config.toml
n_layer = 19
vocab_size = 4096
init_std_up = 0.0678
Each number is 50 + 15 x the weight over its row's rms, rounded and kept within 0 to 99. Layers, rows and columns count from 0. The size before them is the row's rms in percent of the matrix's.

# k: layer 13 attention key, 192x192, rms 0.201, rows 40-43, columns 0-191
# q: layer 13 attention query, 192x192, rms 0.197, rows 41-44, columns 0-191
k40 046:63 36 47 65 16 56 58 53 51 71 45 42 85 60 25 46 19 28 55 39 59 57 29 49 66 64 55 49 56 51 43 62 71 54 30 59 56 40 50 62 47 30 40 38 46 51 28 48 77 42 47 72 43 24 68 35 64 56 29 60 74 49 72 66 48 59 60 33 50 46 29 35 33 21 44 41 31 29 42 19 23 23 78 61 62 46 60 57 67 49 55 24 29 46 31 52 38 44 46 79 24 45 46 37 41 54 50 59 51 52 46 42 24 43 69 57 23 63 49 22 47 66 82 48 43 41 81 27 57 38 71 47 30 74 50 49 68 44 26 36 38 87 33 46 76 67 46 55 68 58 51 52 56 44 33 49 46 51 47 41 63 57 36 50 57 64 41 68 40 31 41 68 70 50 65 66 62 75 62 65 51 35 49 64 53 75 33 67 43 72 50 48
q41 080:28 40 52 45 57 74 51 56 57 56 60 33 26 36 31 56 48 45 61 53 56 51 46 33 29 57 58 43 64 45 52 42 43 20 52 55 40 46 72 37 34 41 82 47 27 46 44 45 44 31 64 47 29 34 75 48 27 38 47 13 53 42 42 24 48 64 27 74 47 49 51 77 49 68 67 38 22 69 66 39 66 40 28 50 57 41 69 52 65 67 70 68 54 64 62 13 41 51 46 44 61 50 56 40 45 55 67 70 09 65 23 87 54 56 38 47 69 40 51 19 66 13 47 40 47 69 52 84 54 50 49 35 39 45 36 41 21 53 63 56 80 43 63 37 51 53 63 77 40 43 67 56 70 55 18 41 52 64 60 58 30 45 25 50 39 36 55 56 46 59 33 50 50 41 41 17 41 57 70 67 28 40 39 51 55 44 62 56 65 35 53 50
k41 077:27 41 50 87 37 60 45 56 21 65 48 49 57 35 61 39 43 38 79 49 77 65 47 65 46 65 44 50 56 36 68 50 57 41 51 52 48 59 51 54 31 59 68 33 47 35 27 35 57 47 53 43 58 16 60 46 40 29 45 24 58 59 41 34 46 60 42 56 45 63 75 75 51 41 52 63 36 74 51 48 43 30 47 55 80 38 53 28 53 56 69 58 45 66 45 16 30 50 41 76 58 59 29 35 32 57 58 60 44 63 19 76 35 56 31 68 55 72 66 47 62 57 49 49 43 72 39 53 53 60 89 49 51 61 49 20 45 77 53 42 83 38 41 54 53 44 55 75 27 14 45 36 67 50 14 55 62 45 61 55 40 49 24 35 50 44 69 65 40 46 51 66 76 32 33 42 49 87 63 68 33 30 75 65 60 71 51 60 55 51 58 42
q42 089:53 75 27 52 57 49 06 45 81 66 38 63 48 50 59 46 58 50 55 76 61 55 68 78 49 35 40 58 36 51 86 61 73 60 30 50 38 54 22 45 72 29 43 53 54 44 40 41 58 55 33 46 56 44 31 61 50 66 48 74 37 58 78 81 58 64 58 45 83 38 63 32 74 25 35 59 67 66 51 72 60 59 66 43 23 56 60 53 44 56 43 37 52 35 46 43 56 41 58 61 66 53 63 59 47 53 32 42 38 40 52 33 42 24 64 26 35 72 60 71 34 59 43 57 59 35 43 23 28 54 62 38 77 35 27 38 68 35 53 45 36 54 41 70 03 51 50 29 34 61 28 26 45 54 59 47 35 39 53 24 42 46 80 71 49 34 61 35 63 54 58 31 48 52 51 56 73 28 34 72 49 48 67 45 60 49 63 41 53 58 37 24
k42 099:66 53 15 48 76 20 30 43 61 64 35 47 70 55 69 55 55 66 47 64 36 53 78 45 31 51 55 76 56 61 59 48 63 75 45 64 41 23 44 57 54 63 40 62 50 35 52 54 61 75 50 43 40 80 30 59 75 60 55 49 48 60 58 51 61 63 61 68 56 24 58 59 49 54 57 66 74 71 32 49 73 73 58 63 25 27 54 32 18 64 22 55 42 31 56 63 53 59 74 30 49 61 58 78 36 25 48 55 77 32 80 33 70 29 67 38 75 62 28 56 54 47 48 47 56 45 45 58 43 32 17 65 59 32 47 58 54 56 39 47 19 42 63 52 32 52 44 20 78 55 55 69 28 57 59 34 63 43 47 56 53 62 93 57 50 32 43 27 46 75 46 43 39 64 55 54 64 59 45 55 52 58 38 46 53 45 31 39 43 31 33 36
q43 082:53 34 63 59 40 70 67 79 38 35 43 34 54 50 45 56 36 37 50 10 57 64 48 27 76 38 59 43 76 27 44 35 52 31 28 56 34 63 56 44 47 41 50 67 54 52 26 28 38 15 57 37 62 60 87 37 52 52 53 37 66 22 28 22 48 41 42 57 32 61 52 58 56 54 54 50 28 43 22 58 52 25 53 58 84 44 69 66 64 44 46 40 49 61 62 28 27 53 52 43 43 35 64 25 66 64 44 74 39 68 19 70 40 64 58 74 54 31 60 31 48 41 52 51 47 59 55 62 50 50 53 33 26 85 63 49 29 39 60 49 66 50 56 64 67 39 75 78 39 52 72 60 70 28 26 75 39 48 69 43 31 58 31 51 24 62 37 69 64 36 55 59 53 46 51 45 39 41 80 38 21 52 52 37 49 52 54 57 49 66 57 45
k43 089:43 16 43 80 48 63 40 64 76 45 31 51 91 34 55 32 21 35 58 45 42 82 42 66 56 55 45 78 62 34 61 58 78 65 31 71 30 35 36 63 48 41 63 60 62 25 15 56 70 48 38 41 32 45 66 61 54 51 43 20 58 52 52 40 41 65 43 59 75 61 49 60 64 65 66 37 56 76 39 42 71 39 49 64 28 50 75 28 45 68 37 41 29 37 58 38 23 39 57 71 58 50 62 30 32 61 57 72 32 70 32 68 38 22 39 47 70 58 44 52 42 44 59 44 45 62 60 45 40 58 61 51 46 56 51 36 34 53 35 40 63 74 48 70 42 43 32 57 55 29 76 43 59 16 24 58 41 52 45 41 33 50 65 47 38 45 50 56 51 46 47 48 54 55 34 41 67 61 80 82 43 44 61 49 76 57 34 47 58 40 55 10
q44 106:86 41 57 71 71 30 67 62 52 83 45 56 50 66 54 44 55 47 37 61 21 37 41 37 42 55 93 65 48 35 52 58 68 39 63 44 46 69 85 63 58 51 39 58 74 63 52 54 35 41 72 71 49 51 77 68 42 46 56 72 41 35 41 40 34 58 37 58 69 40 40 72 48 44 47 44 50 61 57 31 35 68 95 20 40 69 47 45 65 49 56 54 43 36 68 54 67 77 39 58 69 50 42 73 42 42 36 57 31 62 49 55 31 58 55 83 16 46 68 43 44 45 42 33 55 46 81 46 27 52 63 58 74 28 34 45 84 71 57 31 51 47 43 43 49 59 43 52 56 71 67 40 47 22 41 74 88 54 58 61 67 45 59 56 58 46 31 39 70 68 45 49 58 61 38 39 67 60 63 42 64 53 40 41 44 48 33 44 54 52 57 84